Weights of a small GPT-style language model, trained from scratch on English Wikipedia: RMSNorm before each block.
Each number is 500 + 25 x the weight over the matrix's rms, rounded and kept within 0 to 999. Layers, rows and columns count from 0. Numbers have three digits each.

# layer 10 attention value, 192x256, rms 0.0936, rows 161-191, columns 128-255
486424479486538514412502478494458492524501524495496509407481522439513497439464468514533519524477512489478423489485481498529495501510569559439480511515546524477473545501510460500501481525502445512589454511477508500560426481574522462510457509447463451544563547579474485495447515551520578516533491474530546498524503496428479465519484460491497505486485469427495543530534554528513489466508
493480517485524422437482517520543506491506508527510532478525497472501466496490389526451519500497509521507526517466565449542476506510460514474488482459483529509517462494520503558518593533506490510434432515447489514477536470500545480495476420418550522541549517523493502463536531537473550504520496500532502472485524520483490451444485474427446470568495426464529494483454536480532537451521
525540449506471470527465514430579541523524522470444537553512525520545556525502481499525473497522477477540451464557534473486505570527558492517524573469492489492477495541476536483512473507503487485539489503519478474480523480513482505516530522532507476465497512495497506502478468477493453457493499493549492535557529494542489512485506496515488481506509522477507468485484521510490512472474
443463501493474494497484524528493462495453457520513523437523523507518519512457497507567520496483502527512549464492533513492525458483513528540520516554492481450426532505536501510493530497542553509560493514554458511483468481549470499465497541531532476469496577527463490546447504434447540527544518464517529526512520534542494498467482499471474546511494544419486466498460438557477531431481
468527487522459513510507493491522444448489479515537474548508482505437502504542502563506542493443475507518499545491461483542449477530497518485465468474485501490561499512488488511457531480474547475502492505514458566520501511464530520480533502511499488463515514420525500475536522489501459562474494500508489469501487470490499561553525627507554486492444518543512470428537503533536471562498
507466475446532496471504489476497467522490479534521488474564521502484506472571496508512512490518499419578496544523505431497455501482505474479499504470505487466536497519498515475492415514535501519515495520466518508520494488511512503551468531518523480496495507475514533537468477530513526504477530544556544495491482468529491544536513518530507503485494602485486511526472545505437526481571
529452505525430516488499505462442514522477462458487489478475536527494531468487437450473491504572534480544464523480525513499570560527490511497518530508476455519469535498541492548510460498460499511545441444543434477560519468513545498515561503413492571473480495468477521522499468488510506478507512479505494500510484496473505471540547470523467468522473527461462444565477550529521473549527
492477512528498511514507494515453478478511496514547454473521505468512472452459493451485551507484496482494504529452484517529518507514461509505535466510486524481479521512553423520520530525505478478475471529475500501516454486507542485482475534480515507481521539517469470480537524495490504575482519470454530483502481483472480459464482506484496480470467509523517506484507529534487476476521
468523508468478440525503544465514547543453510429462514503500513513517528519529464507525459480502518501517489503525549497509514514500514512529508530522498495499475485516470549506490500482474545513568462477513499486495523499515475524503510485494536458481481491489501526516474485466468497446561494483513455515499510547520490489503490498527475522553501544472477502522472485486502559475506
496516523550519537497516556558512526542535494527465512558471471506512530501462532527509488497513452500505514497497484569505535496514504477514550433528544523508459496554499501514525433495537489511480537473532436462545460465539482492503503451555430491455460459511518503531538487416508498491442484455538473525502453506528504536529557529485478500488536479481492487520497486514507524557444
565521521481570531418508484465442510551512550440477532492536516508505462478522471491504481519504511533471525497527532464514473573534518499473468510427537487534510462454534538523463494523473499488539478435518467467485530514499481480511481460472477531546506466496508531507470493538462524506470461510475508516481472512371527453468544438519481485565513475542483549546528515442546469534509
517517520494538557450449496494503444488482469523541491492480523492442501447535524505534473485516466528547488529545426515462486471511533454460536434445544460533522512486522500479533487470553448490485505484483500478522453521467476522528520429519507487478464485544496528507525497536543484516534516515438505501448436455497457467486531483476537475485515542479432507541521549512489451513507
449475480482532457505485488523550553530519577435492524506518488479578503497509497509497512488538510455518556479523544465498525566531535546483469500512505500512516502532493491515402524513509495470539478480494499533472537496548505479497453503468506450518491548525511515493432493482491489456532495503541507531488563506530427554462476471442446490504508457557520486496491514524439502428510
506552440504527501458531508549524536508437494522442494464477461481468469480547521538523449537472474551515494458541518492497487487493491470472481488492503486546519489451510568475484531468485526535506511509440508510481469499523494500520500487491466482575507440512531525516479453512524498497503500528496480453514493523590486525553532418510523501562531471461516572545461499453496518497509
518493502457470454507571487490501473525509509487490548493486529540451545482539521483524440520508519511531502516548522487466498448485529471528457592493510501476495473508473527524508439486520498551527528530546549508472543515527498508527498501520496478516505528449523508505500504459518472496522516547539524561542504475554442540498454534475530458489495485464476493469510508450502533494506
538545437518459486507515514504519556522507520457414477533552469509529516578479498534493487519489538503438516479543553504558461537497494513536475548530475501519492543523416487505453438512451484486456510532482532437459519496566522505474528497500472475537469430494525476482509487504509504403510456487550456457474553522501511539481489537556499524502502488527523506456477498446497561544447
445501511451534509457506477523468494516552546454459491487536524485515423509497513487517579510503535429486533547499512483491480528499531587474506487535535491502545525546483442491509513514530473528476547470467494532536511561533548457511474469485464513471446500448518494531446496566501507481554470495495558514485547523444521520471500493463462508499505455500514519501523525464464457504557
449495522501483518490530485505532491483503506552501479469469511484500475442469485472512544521485568472463517510475476514498540471487510527485495514503507525480535540503479458497457474501497481536485499520462503512514471534520507480478487485502450518543490501465487469472517504511507496510458491510508522489495459523509496506533510504518514469484465411489517497485560542467506490504528
453501546457514512487522516500496489487454481446542510485477475490518463472508540472487519494527519456508509556473507538505502453546499499478535449539512551566510480466480493490451519505467478484532446523413479473503491521482494526544464495524510497550537543464529489483552497565511488545495530519463509480425450516538492502561511507522484546505498461509510504512564481527469466522528
478502517503508470528535522494518495506433511449491541503522485522485506531481489492492477510505499555506535482478544489541456505509487454497479518458453519525511490486472540529512579476498500495454473532439534467471557461433486527527516453502557542488489497499507512543517494459525499488537501481506453455460541492501512479467476526468430525519487509504539460496530409496467566526477
467538482487526465533501522540499534515499549478500407476515513532486444440516460457467557476480520503478527522533522492532517551486454531461485515520508482497551540472496479471536542470497453509439503454484476538479539483526542441476517455449464532447447442502478499495536529459512495464542498503431504443509532542477536431430516482459490444502489480520496479508533562433504503516524
466512492493472497497517513508531509481505492462559494556453475484538458504453497505507518491479520480457529478508502531490526448520548526460498506544512527558509520483477472513459492495490469472481486512449507495506512493509476509494516481537470501550506501478510451504557494484481469493511492490539535533446473523496493520536479502500470505474500423521508517480572486507487512495457
474502487528494527510554501538486552512456456496456517485507479497502500544510505506455524492478485502514499546565483479520483520481507526494516486545525527488484487544552478519462455470471583481514477506495508427476498506494477496493521517500445436541489537471479497447487498486523470535427469471486466527527533423463481522533483539509518497494501466481487560466503484492519457535454
505491482461510435504477467510606524521530517509516485501491483472475463451515499499514549507435470535512490491518513460524508479492506515530464559517535472450499472485496517511530528490457476537517509551491553517469552500504530452485475511539474520562536512476472504470481519461517530481397483505508483489550527504480477498508431500542553442442474431470514529465510547493492489450488
505558527498531516499507529508453488492466504480543500552518466508487492548450447542510429516502463524476515454488427479497489470534508455479493432477507566498489498509482559482517547545528435471507502462500521496488528498518501546520500431475524493489569523492512514509553515502477511523524496487504448469467517499457516452455531513465475477541534503509517491572507472545535556504448
488484516501532479518502501469561491502464514540531459510546507507511542464517459495503522509489559465511487499482473426499463461455517511484453501521528508508547518453484482466501465483567458522471484558451516550516487506495452467494473513476526499531512490565489531529514542470514557481500524487487499503517513505501479463469524483471554484496493521447480507498480554482515515482525
457501499494474523585504494493529539451479511509480530443462465508465504523460488546495455473512494562505538461466456525477522437495490510504482468524463484537558498467538501500495544449483547533437554540459458571486504498490452522470536500461516487495518539499499501542546499387459470493451508468501420488530540476489470507488524484480513501530499518505462452494472475513528514513454
441475511483541516573525508513484529441483486483484492490511469492447519520509515545471430447531522472526496564497448551524516410509476512517511430569482506519514471485495518470532472491505515567429556501434490550536453509506443503568514507477560484506435503467494522531515466474516477450430507515465463453495531525486475530516520541485515513524565541481468518539499503525513539577493
515479584475480508516531511478477464471501486469467489451454522511529516503554520421475495540543529515480484554445530531429529513508472484512502480511469482502515498479513462476503480516501519529496470499542458504487487489493482485459466536458502521519482519521505524465489462506469481546515533505430499528515459556480491441491498437493505500522477491504483496515477542492515475503564
485488491498487484475508512521472525484515487495527497492440492469490439508463485531503517507511475516481541494495476537554534498510494530498482468550480511512474520514534488538477549504498505491507498459480448517549503483523525495510510474506474487485496508448504465528496476462442503537459472475516510481492542522470527510545541526487443525494512456503494528483514480554478536510479
521527455521457516496494533471516542476467483533474518510509493500487534507473498537537430479435525529520461487575565489475459529541544526518539575489479491506470450509554536535498468509465534492528531519499484451490495497490448523472558554559513507489499490495477493452440482469529471478487486500507532535543471517492493484497481519549528523544498520534468508501503516481517504486473
# layer 10 attention output (transposed), 192x256, rms 0.0938, rows 161-191, columns 128-255
503561461409461483517570403513447502516477467506485514510518536488472528453519499438517476545486463485516506472530515489522501484507500459542418480508493505476504495540473476535538504478503535531505534517488519489510493510555482485522480480474519535546528491504498516488489476478492526489514525501562510498491497454471525494453535443563510468501493439535508505513498486517521490497469
489525527483502443540495531525514481551479491535525456528511502468483503471495486555516499524511468464471558550496500462543582458462462475472449501510509522486538475457477501537541539480501478508521499457517558491470530506517510512468518522521472536527484504506492486467476494511483499488538505520518512479494502465454510469533478508432500478480495433469545520496476537519457473506531
465471519474527532498511597512521483520509511506513457489554487496528481534483564545527515515537506519502510521488490451492496462496539501477522498523514466524530534502484498495484487525502478467535495497522508503495502473496508479469530485523497494494501483533526482501518475520486493500524437509487505515502490491529491469495497531508498526484510534483520498489546484550479515505498
470552487491516524458551513562522465503499530512489498504576483527539604484471541558492510496483488481526517446534464512500514483524530480526503470483474500451490512483448491508526530576526513507526503499500517509425459475490453517448483516534453579465539484460477508593482529535519523494567496504521500533512477454540538482559497497412486484520548543488507453506509485523512488524470
502471465521512515525482492495555456502527483485510494530439570474478421533518477526458524477437470529508497524459497507512433544468497547503511491473501483473466533525532490483491470421478489489483456468508483480536517515462500512490478522501479502440474471476447461466525492448511516505455451453485483532507499578489526496530505514485504443465452499498498441447484538482417465493515
488450484476532492516533506495485457512511514500500518485521540497484495520510507473503530506508505507532528540486482491480529499483473485488474497531452520482603491506481505430498510484505483517458490520475484543539474508492492490511491440467495524506449525486494523545523456508477543516516506497496478511509437514574527532496516518543506499496483582496527446508431506518415525521503
506513509549506505451524535464514507498502521517514478530555463496523554521474497494477502474546463504491506516522476534524570537528528479520507506512476487504514485443409457510532527487454462488518484426471535463534496494527568532502501492480463552506466496549507476489501518504478504504515458574526541460481452439500412594522491525507459523486487523472479508493467494543440531506570
497544474530464518478496435481485482492483517496507488498516515494492508422512495489492515526483479476538494484505537491538525519484454497513481508444505499447461475492527475546529496484516491508482534495525542482493492518535513499513518509473507570507537510479479523474475511495490512527497552481521482512503541463507514515470498472462512467501471511471511500483501518470494486476505
473509524473523505493533579509525506513514480503487481541536478499534526525446520543530493494517513533488506523507503505495516495527522487505528485548519487517526519498456505499486506467475523490520463518477482492474478492484490528473484482521466496497504479517509473538519502499483486469523466510461505497515478549516496465549476497470490544509551556456507490510528473531511508515463
485476515509480525477464455545478531471503492487457518488481481500508566486553509486491525479486531488505496476502506513528506517520566556510522475486504480505484514501497500507516498503483499511475513456509485496498517475538483477504469459501503494481497467528539498469487533460513478494455503502468466474505553496494475499483503473491512512485501464526504550491522519479564493523486
511479537515510486494491501507424537544510471531519458534480501491512439560503492497521484488496496518491518531472485507516487482497514482525497487532504533537561489461462495468545495462447467525544477526458498544515499495493518511517497504477518432558472526548540476461485484471494457460511483526467515468494444496408449487501504561568481507502509444489474556523470466513457505530516
498493535497513503526517504521530479492523502478455500493480526511467474547586463417516503492477471529528502478544520451455498521543495516480500520451495516501494453466518467467504530466461523502506491501478505523514494492467505466531497450456528487504443508522513548497525496463522494561495508496478517468477518496569483469478521507570492502508493475504476485496446488545420500502515
489538497481511459499506487516478534518503517481530469478553502519555517454467544519533510488482504495523557566501508471523513458473488533515495486518503498476568494485487531511501464468472462493508514498567549566480510482528490501485503486510486481480549498490512462521443475484473484498556550494540485506502496489503545495482479473420483500489497463509566490546535475487561489523471
499492499445533528535496480498497528517501486487446484557434548488486454532473466474505508489500501506516485478522508509480463548434499501482460503549461460504529459499542553476464500481497488532513516553455491463537482518525484512577488439557509443580491534492509505510492480499516504523487501499489474489503469510513548439555524509531542512520536461524496559550527503536479463513466
507475501487513511527522573493496499510536517509501491508447501462524502533490501478513488514509509512505494499494464500458507491508507486466491497527513520528531560510470490503508516525529523512486481538480458531490483498498531486461458475499510494478494492496505474546511515476495500496516461538473513507514464532546502461506493525486469496510515561500494480481526479551497508462509
484480495482489503489428525453486541540513502504470526485489509499536476492461545550507467480529552502464504495459512564526491522478480466554511503559531469514487548560494509516441455512529478477498512506503484478491521549535502503472515483509494460539513479503467473450539458492458510464474503482480459532506543540485477497495534496481520548508509478508492525466544504478592493531461
488483461505495456490460472555454543497481500489500517470554517505448508437538503423515501513485533497508498526492533499496517474464505498527508531527455536478546511529509448450528464483491514540501518506554532563525479520504494515478509491494458517506491468495491493506491509485478480505501543503556505523538495499475490500456512493469442488488468424511510496541504456474532462522494
493506463491458498521521449489493487489478496473493530490525498496478508436517471461475530516443496448521491464531521513508499532506482490503491511478501506502464525560540480561490486511498505528501517483531501466496499534521533475544497507465498538476490474468494485456502512495493510513492511474524491485509516524499488522497496451511515499501468480560507499523512488441562475495502
523519504516469454498543481518489466499497488446506496428502509427419524496529454471515506527464501486495462503530516501502500496536464528489541491504471539492492490533506522539494527426435508473526477466492495452518530502512495533503490525509505559458477504464499500475515474507487500533462549465504459516468513467504471526509481432510492536479453439523502513522440495493543508489515
495485551501512472532479582495569523543530499507494487474487482454517471498518500588463488504519477521489512556484506515502501502486464518468529496501490556520501465449501538526489514472497466478486486477480518498487489438452516535455535541559455533532512494514485496486550480541508485494530474498473527578484506448464510474524509508438493508513510456464547532493501502493489513508526
496532484511504484522495483497548554502493497514481501552541473538494445447502509451521490524544529499523540514519512520540539526478427501500459532477491530554505509414495474467492474486507480511499551529491526503504476505480557532527522511458501435559479510500496538480506534502500454476515499560544535489538492522521516481492480515460482454555504476468537516549566481492490464525534
528491496497448469482485480495477469486504480441521507447472510466443514464509466501489499511468518457457481446515528492476485501554484533510500493499522497477425500544512475563487497504501492488532516506527506451490523508517490472504510490514502493474507466453505502482500507479491504534453520445552479532459541497467496518516481458528498512499469423516524506512486500458587488502498
475505465507475550447542491496441516536468532493488496541478546487524449478519471563455516539453515485523531504469523489551494525478534492494525522499516483446481501515512516514497559456515519523525488483481466444487493494537478493459486492506513464500513482514474502495478489503479450458483508463486484478499546519462486475472513480541520511429466499525482530497533558503535438505466
492523442505459525539542524516497498503515525495498496560564468506537453470499487521516519540479485462526525488495545456527492522485476466499419510495507489468519478501515502518551519569544504467521477518517545466430503502547485458471472496500543466493530496501496465473452529535522524537491447502495461522527501502466572429499466484505518443523468495544540501448611593526512475455509
502530528515524463539470510490521529494509451507516481450399499483495446584502492507493488474522484530412515489503486488459530465510516527469498462502511505504443479443468517477477503459471520483517509539482467503526541474485471490510501526509542492519493503528546490463532513470519479470480510526445506535467508476436515495499530518474524482475536409472499492465492493542486517481495
468507477472520521555548532488505494494475482505492530560523473526496505454493433482506508556500500484530535528512508454476499502504458459480459505498502490527544484477486479463468500502538508494466517563473482537498472482482481494495501488469526492530475505487500556517512483499512518495540509512463511488505459506532545474481513494504545459523491540504570468536485523554431471519522
503470520482545509522559550518517496508498533478501502542472524531512486504482467543455513430491479486427515464500473500419520529508538588453518464483516412474437481503548515523491536524517508524496506504471549455477507479448467486539480521573480533469482478445484499519529521487555518491534483501510523491524500460513516502526471505465536499466506472527518484474490517491474481520495
471474502525483477527565497532491510495496531493496539501493497500494571524505457455522491434517514505469514498501506495429567493483512552464489474561480466495507471515543540465449502415496564522478509467472442489529489476477457492520478492521515499459434485465494548517538501517518510467474506514459543453546516509560458530460493485486536536474512473538459515501482514502498483545463
532525517510555532476518502475476462493437504527513542552518472509490566478474479455537495526518493509537448495531466518522507486519488446515535533472483480517497509501440523470534497486506541544488457488495513489505476507528539505524463516497491555517467522501484523552474498513524509488520515515443544432540497512546481560489458514463487504526537600490482516548452463471480495528487
515515507508472472457494428543482509488492491483510507478496502480467523477485514519491501479499489473474484474498515505522505506505514531503482485479502505450447481510511517534517487487480496523531505476528527438484526486522489496493498506535468528493528482470502475507485529480487518529484498514558485501501529445468525523526480505486492493463495394506512517505519516468543489516488
480449452475496572460504575459496459530517541505487481532485516499505481541518511590493496516513509500534483459502499484483443509491560474511469503515521485490490483513497472548457482523545501479548521490497490478513482518475511508502502466530498438536465489500499508486476487480489467456470457478465522556480502556492475455534514520532518494488515547443407531481487512514493443485492
# layer 10 MLP gate, 704x256, rms 0.098, rows 0-15, columns 128-255
548506512503499485503537523459464532459482480470493522507503513497499470501510534521518458464533480488502512456496498464513485440501472495482506486532490520496533494524543486521454506462532483461475488513481442470498496514498478461524472493518513436516521524467514483510501538496504477528513503488489490512474492574497478517524505513478462508480492487482488516491480488519503492541471
498491474512499471501507508477514493489524466505530553475495548479513547501528574446467482512493503517520455502497548493492487472460513486483475420507464527514495434542494522540494510494509508523537518460517488509548511499511487469485501483488489524474502514483520490469493485454488511468457494473505477529428506498464479512518507490523505515511552518502456458496473507491541463487427
478498525512495512525482526520518456452489498525493498503505505485517492521489463505503455503487512539524511508523533455513527552515469481469480531489485528562502486488541454461496534508536507427502525492548497496476480561506477479472509483508486493496493525482536471450532549513468458491532497501486492516558458510508487464495520483508460532534503476517477488503529502441495504518529
504494436482472507483491481532488489510502500491504540510483518516507495508471528488467499531516509501518448479512532504528527479527511527486477478488482481515552510531513487508476497514480496499468548497487451490532477514520517460509517451515552446506518496517514471445514498468519455534502460524534512455446521500471512503531474501496537530510502519529538529528524499535532445505509
528512502500482483540500494497545484532524521493500530477506542463513518518468527500547519500518473527504551492482482515506534514468527493519553526472497541482473448470517520519506488514504499542511472507483502492521504496497519493453510504520478514515486446478493493504470502526494523533504489467481503546468505441495514508533453504508474513503503483531513494509505446507494536534464
479493503510517511518494446515528494490470484529429533494515442516504471491501488477490508532500484512499538478534502507470489548565489492508488504503513525546518510537499511491513536509480457499472500496505470525518523511479536480511499488459503521474498496499491483499547484508491519496504491564528483445508522484522503516476475536485497519525517501502516446524543477522459503499455
518459498522485530488523487501503487521470504488517471502526519496476509496496471493496484473475518489505457496530538522458554510492572511493509486420501513520470467511470482531491479524489507505515483518507551499498486530507491522495424468501530522512529509462504496462506541493477514477488496514513485515476518521525502542454478478499524508525558455501515526508520473455506483494481
519486479497503514487470500484479468522524511491472499494540486470501547453525526479506491525489452504535480473518506506513535491503488517503473496510459507449474500485486493528460502538518532499512512519533466470524440529497522477465511494513494493501526506458491490466528541467503468502470490519483520497513491485471482542496474464487476488494530540484499481531518470537502504494517
503493540496496522501481522534574505471478490501517497487509476486482487534543465533513469509524513512500526463480440497479507501499526493487489498497457543511521545471442497470506497514514477493524482488497472510498474454515515482444480485514442512495444528515500469520459456482523551460510493502477462516486491444471461525533520507550536453478543516455527480532499475562475528521508
514456503496501468531464511486508499535511541485500560495521497502458554488500474458466476478465515480553503500502504505518523517524463522502492507495488543498504479465442520489494536528470549463489526484480491498466471463524522514459491497511500505493467470482518506510491498504521490490481486485501511517506517507498522476486503508506490555508507490543514465512485522534471517492515
460542510523512507537521480536516419485526458451484573517501556478493481509475473466485502473496477471524498473529517491518510490510535464496506521458468482509492506513496512503492498521497510489493483491516493495530461454496512486497503510513507534525538528551499492486508492490541509506460511502496495476492500500478478515508529475488489454506490488525523461508488486490464502464523
486505498508469494519506465495491492457495493478490542489480507487497498518504477508499504501489551525483477473490528499499497498496575499449519515532512504491451514495485483504497512503500524546525492475486445537522481511470470477495527498494512517517553550504522491515463501482492521510485478489468484502463502488518459509517499506510487512498508448492486529533475466536519492504489
492495462480477451571514491526517494489492500494494492514442524497483501526452494492491510503511523481502500444530496497480509521497485537501495464473481504499457518529488515505476485508484529523502505516502450498535431532516483485549496457488509505557517521493487458533503515467528477476501541471510490492517509514528475514464554497527493463467484503522497477496470517483484513527464
504506510479476494464517495507498477521507530487571471485450542484517529488477495558500488511511467491481504527464518505489501494473487501498507512507492495516472508520470464509482545500503450462475491512543542485485533469537455483494514492507478527526519491469534483484494547499515497494489481470499526505511464484474518469506523473477488448505491465481507492528559525496515510498501
475491487485504530527465479524485534512508453464517493495493515411512515469469511526502523517447520492493545485482530540505509466474505509522497472559493466535531462538531532487500497499515503483483478520525489482470469481466497474506473483536477501489528500503483420508491501563488495484507489514491458548500511507475477490547480503487509488463529482491539451490523480547519454483488
517512487505490449513502474529507536487570489488503485488492511495527476494526503490517514562508493505488541486527500520527533489478503492483494519455481511530498499513533530469503432489495465493519504509509513494496488524533486493476536506506498459499504487489483481449487477520504449522510494511516492544489496498472482473507489516503497487484540461539511510520543514505569506490521
# layer 10 MLP up, 704x256, rms 0.0942, rows 0-15, columns 128-255
495428446507470524488489467544515490515452476503510525514558441489489509480495490463493495480476498495490490520520505483501481498522479504529499518507507526545475501532456503496508475539489458504466494471522502526502478499509480550479470534491503505519501535499479497485445500474570473475509512513548476482529503482509491539479502517468513491533503507477472490484465498516506496519522
506483477494482541529558480499519486527508534483459498518495523462524489483492485520484484493523495511491474504498456544524526523480487481525498529494509495522499489542496513466502554521442504499458487534506504505561490504502522502560527501534501539534478502528522522492497525504530496474522505499482478496564508550531530552488437477493509446480496499505507454454526474503504440542511
508488514554496537492527459474506510503464482492514512543482503489498510496534501449487506532476499525469449486474475510532474475512483459509517495496492476544526539509504509489484490522490465545494490479536485511495489490522533543540553484477503512475464488488502501524473476530516522478427515481471501507536480540516481478492483517529486495504501532482478520503521502474436524547466
490564463503477517481513467482469446485489528495496519499500480477469488473492463471517502506504474481517464481530527529514490538482428457461511545477499462472500484476520489543504468498508516496530477514522536515506499512481486507516528546483465503531484471478486515547459506484457523483491507498451489534517504510522519496452481530467533550469488506497497506543481472473508467530496
519495511499505497489520514505458472535493499492463552535512484499447496511466488509527471520485504515504511486502466499505502548518532467491501492476519520521481507489447480549495509552535515500514545498527508500530490475486520482477514510518500508537491439534499518571516499500536492562478513487496517485478516463454525486517472510510481530481467478470499545538510454507443528502520
492499474486491531453528518484505492479469505513493473528528516524471516474468510549487518537535519486502523555537512509539529508502497519500503482489501514494533511478473430484490537524520456550521480495498488532466519515481509523499484492500531554498558451490521499475528512476495482510550481535537495497518456507531524478503498484479528504523502480465470453495509505494477503507543
468481525488507511454535536512515501476521509491465511475489514512540495538508453536488525485513525499530464457511488494496485531473551534472474514507507511483490499534483503504523537442532477505521455464471451459540491505474473481505481509514504504457507467513492496534465503516500504475498485492493484491488482503512514485474463518532513474499510538514496510479490529499483476508533
500475500485512531488469532493476500548499503446486473539520478493500469465528532514500472459518504523518461493529544504517501480481496531511498482525483489475476561492486493515459493469517517503488483533505464551496502489482509475489505475510507441495492528518525514508541539473523491446499513524473499491496517527521493523515446517473500473508513502503432497484520464556480502487482
476533527517536497521515517454494526513511520498487471497473489480537516531494521520501523468524501482523486498452476546513547523534461437492489456471432458477504486480488548517499469464482475489495495484457483472536484508500486478518469497524462496479467453477498512533455523514493510549454509495518503504477504496582507537502568518506517512483474484499480554537510485497473475488498
527554493493470552529536503494507490472482533524509506512537537479501464493469512499500498509511494472502502506497476518517478517477493452564522484473497509489508490489476492505476482514547484504494487522528472459508524472501512491484488542497480519492485522517500489492537511518516525496546500463505473472475502497516520461535497585531537458515495495495527460503509544496438532510463
466478524460535538494489505499510483511511478470452490484500552511542453487517467499512469462479496504504509519490492494517505516492495482510521476518508513500497538505532522477465509468517485492478495532483470440548527469488528485518515535525524487534491551502516503489507492521492464525451522473470505461499507502497460527509514515542500501498480478545484487471501501513501510508522
460483459499536502506498530510534475518544489503487487569458499469527497533520488479489491491507468508482515484484547531459507497509449492475481524468500521548475475480508527505498465470486513459530531541503483499458479495502477534470496514531510489545491480508516506533505488499510495506425486471470515529419449465501548529494495512504542506496540500467503527465556516534474496480502
508507494504519561488529498477535488494503522503480468521498509505491494527556556488495496509477501535544502477502490515498532515514509473498501517475466474489499480449499472484483491529499461505519498496525502453472535506499527474479470492479501522497480495530512538462504536527518472497553462511493503521510462513483497467499458505467478469492509563492475441524467483486502471516517
495479529485468514501502508492494446499510502464512505534448539506497484529503508459448487494495496508507512478463481490474487524505534548529503486490508463529457461534510510494469495494494496515516430508491510477499517558496467519513488480499504483464449510500540494498539482513503489513469502471451497508534510491463481496488471485494495537503457482506465508474491519486498459480470
496486492522497520535474506489500491460534525552524490504542511506484457519467558511516465493530483532532465484499510515475517506449496494497552439518534501494528503459464477517545492487476504472512504499476541523492462483479530518473528509507495499510513494503502510487481484468498519503490446504445489500510497489539479478479519521498550479498505512496493492470478492551507541513471
480573515542478521491495502466464475493482530500488497502484513462470515518466520525478487494526476472553502507482532482488501558526482514504482532498508491477468478476516498576503541491499528509492507451503471475520484499473555485463492486478480539499503479531507495512477535506487521466524467521482540470489504506478522501509489510486500482508478507510526505504465486501454483494482
# layer 10 MLP down (transposed), 704x256, rms 0.0913, rows 0-14, columns 128-255
551532506564460509518518515521501496485469520492494462517498463479502536506513455484511490521518521506461494504511563478503514508491517507526516480508478517490484484452494509514505527522508487484471473491514467471516510466492545468498527498475498479482503520531433576474488469519500472471511508477489498448520530463471492464518485505522459532494502488463490511540448556442542553517505
475500498474473496519521548496511479557545495484521522502505479492503463484486470511502539503471524508511497494485548492498503555525537517550502475489500476472512480497513523488509549530495522428483499478508518510483490470459514498539515512490520469459488522446478538494441487516478477534452481515484493499452529486482502558450500498502481490505506525510470471474489443493491507446525
518511527488430484514532474509513492515510488484481467492486498490526473484515530532459463493504492507547532506495492502512514446493468501518504474491537530490478488521503490537580501567503463523489506503492481479483490484529528538486484552488521484485530483464525567503500479499473487514436527512446552485488526494463530519519496510485520481463555491488522461471490544529493469520507
516516482494475486533542544526481513511511481489493506496543464525476555452459473473495503525530524448459509532489570514497524518508522456457512503529530518482508504487475485482508488478462484516495468548490510529488501539472459508508468517472475472499484518483494492528463520554525490501532521473505493546496508478471531455495521520460485510529478517482530489503459490489469497550505
479532522513491468501531522468537474513477524519482492501488499519507485511460493505505479476503491547473498500494495473503480519517510466483471561482493523498496521523481475494513494498525479515538523470518459435488482512525485491504468528551527495518497500532510474510507479517513505492484486494486500518506483487518512463503455555538488523494427503501531481497505479499488550495529
515491490516496504544551490488510523536535508502490482482496493528511527505473480495483503503488518442490541475499503541522504479526465503503475493505525512544483493463546537497491511505490505484490491512501472487492527486451484552487458478516526469506467508491513567535492483496543539492458450465484499461506522478502478467530466508497495486530521538505552494507462469477500441533506
472508456497448514487451515460477514472486503523495502506489504497486484490460503511489520555495503482478520503509477502493522518508501501468499501492517480483512533485481508483504522501550480517489489497515495523510529562490470489523581492500514513489474469499513497517497517480517525536512532510493523528514503496488493490520537524507485508506474531494484473480481486539514520527508
497487510504527496491524508510527487503521513543488470515547488524487513496438468507555513490519531515535486530518505481511491467483501515483524496479519488510502533486492502514492500495513517500488503495481465494558508535492500452515489520507488499492515490501454546481492504531506494496497472500541517479489537497543526449549494517480499489521488473473471541519542481491482494464496
472527479465472507490509517488451482490503510544554489546497487502544506471526498500495492518490512474468492513522462498508510517503516488529533554528474532497471513525476438506535446499466506514484494490487477495484511500521500468523495502489490549497470551530469500521474522497520515521460484524497529552478491479523525503465530505510480466486449488508486511503503526516487461524477
531516508473520463500494500516503546485488504497500474487547481517503514457497521509529508498507486466479506509521491517461525488484507513431519478526508468423507494477536487496471506494480517539475469506481498484472484491493532480500516483488503487521490471518494484491506462532534493456462541518483492487489480510492507483488530517517466543468502489472471553473490528472494533476501
510446506499517526477489517575483533496514493508510507484486511495521508487523482485547495453457500543507514501452514496475494466470489532506465509543497470474476527466495515460495474500442500525514512516496517554481527485504489436493538474467506443487492520478508539539482461523510496543527518520493523475510498475495475512473537510506524497531477551493522503517513482478515489501479
518549472487463501516514458477507486510510506472540516516509506495490552482466469500489540526493483458505495491448521564453521486475491481518521515495505499485489550564478477525538506516499513486509517531508486501499527491500515555493518517533470497523547542490508510520494492501466527517484532485511518513467454498492524547489457503542523494503463495507504542513516513495506496490488
512513476498526464509510502506510466501485484497484501491457500502524487531477505483486499524486475483562493486509523490503492489507532532496492503501466485483497502523488497539502485510520514488506467529502479481489468464538474504572504536462490502519496473497526452521500519517530478479465471483459479530479528534508454549492531474519508513521487452478510507505510478510493513499437
468466493533460517506506494529511539467489508516488494517534457518509512539481504514498486499467521497545502481540500506526442513497561521510506489527492512490491481504490543510511465500509472489499511528496516524486534473483546508534498521526537473517506505512493480523516486545482452467481517512557520529535563498483557472498499525505517515454510473486508505517450473448463450502486
487521498519482499498580464500514516511541490468518526533536510466460504493521523529522482527474552479482523469496496529532514483508547485489469490506510499512532509473518545496474506478522499522464507508495513487533518491508484526539495465514513530520552480466478481490474501471482489538470517495535529510530508513509454506534453496511489514470443498486505500537503538502530509531531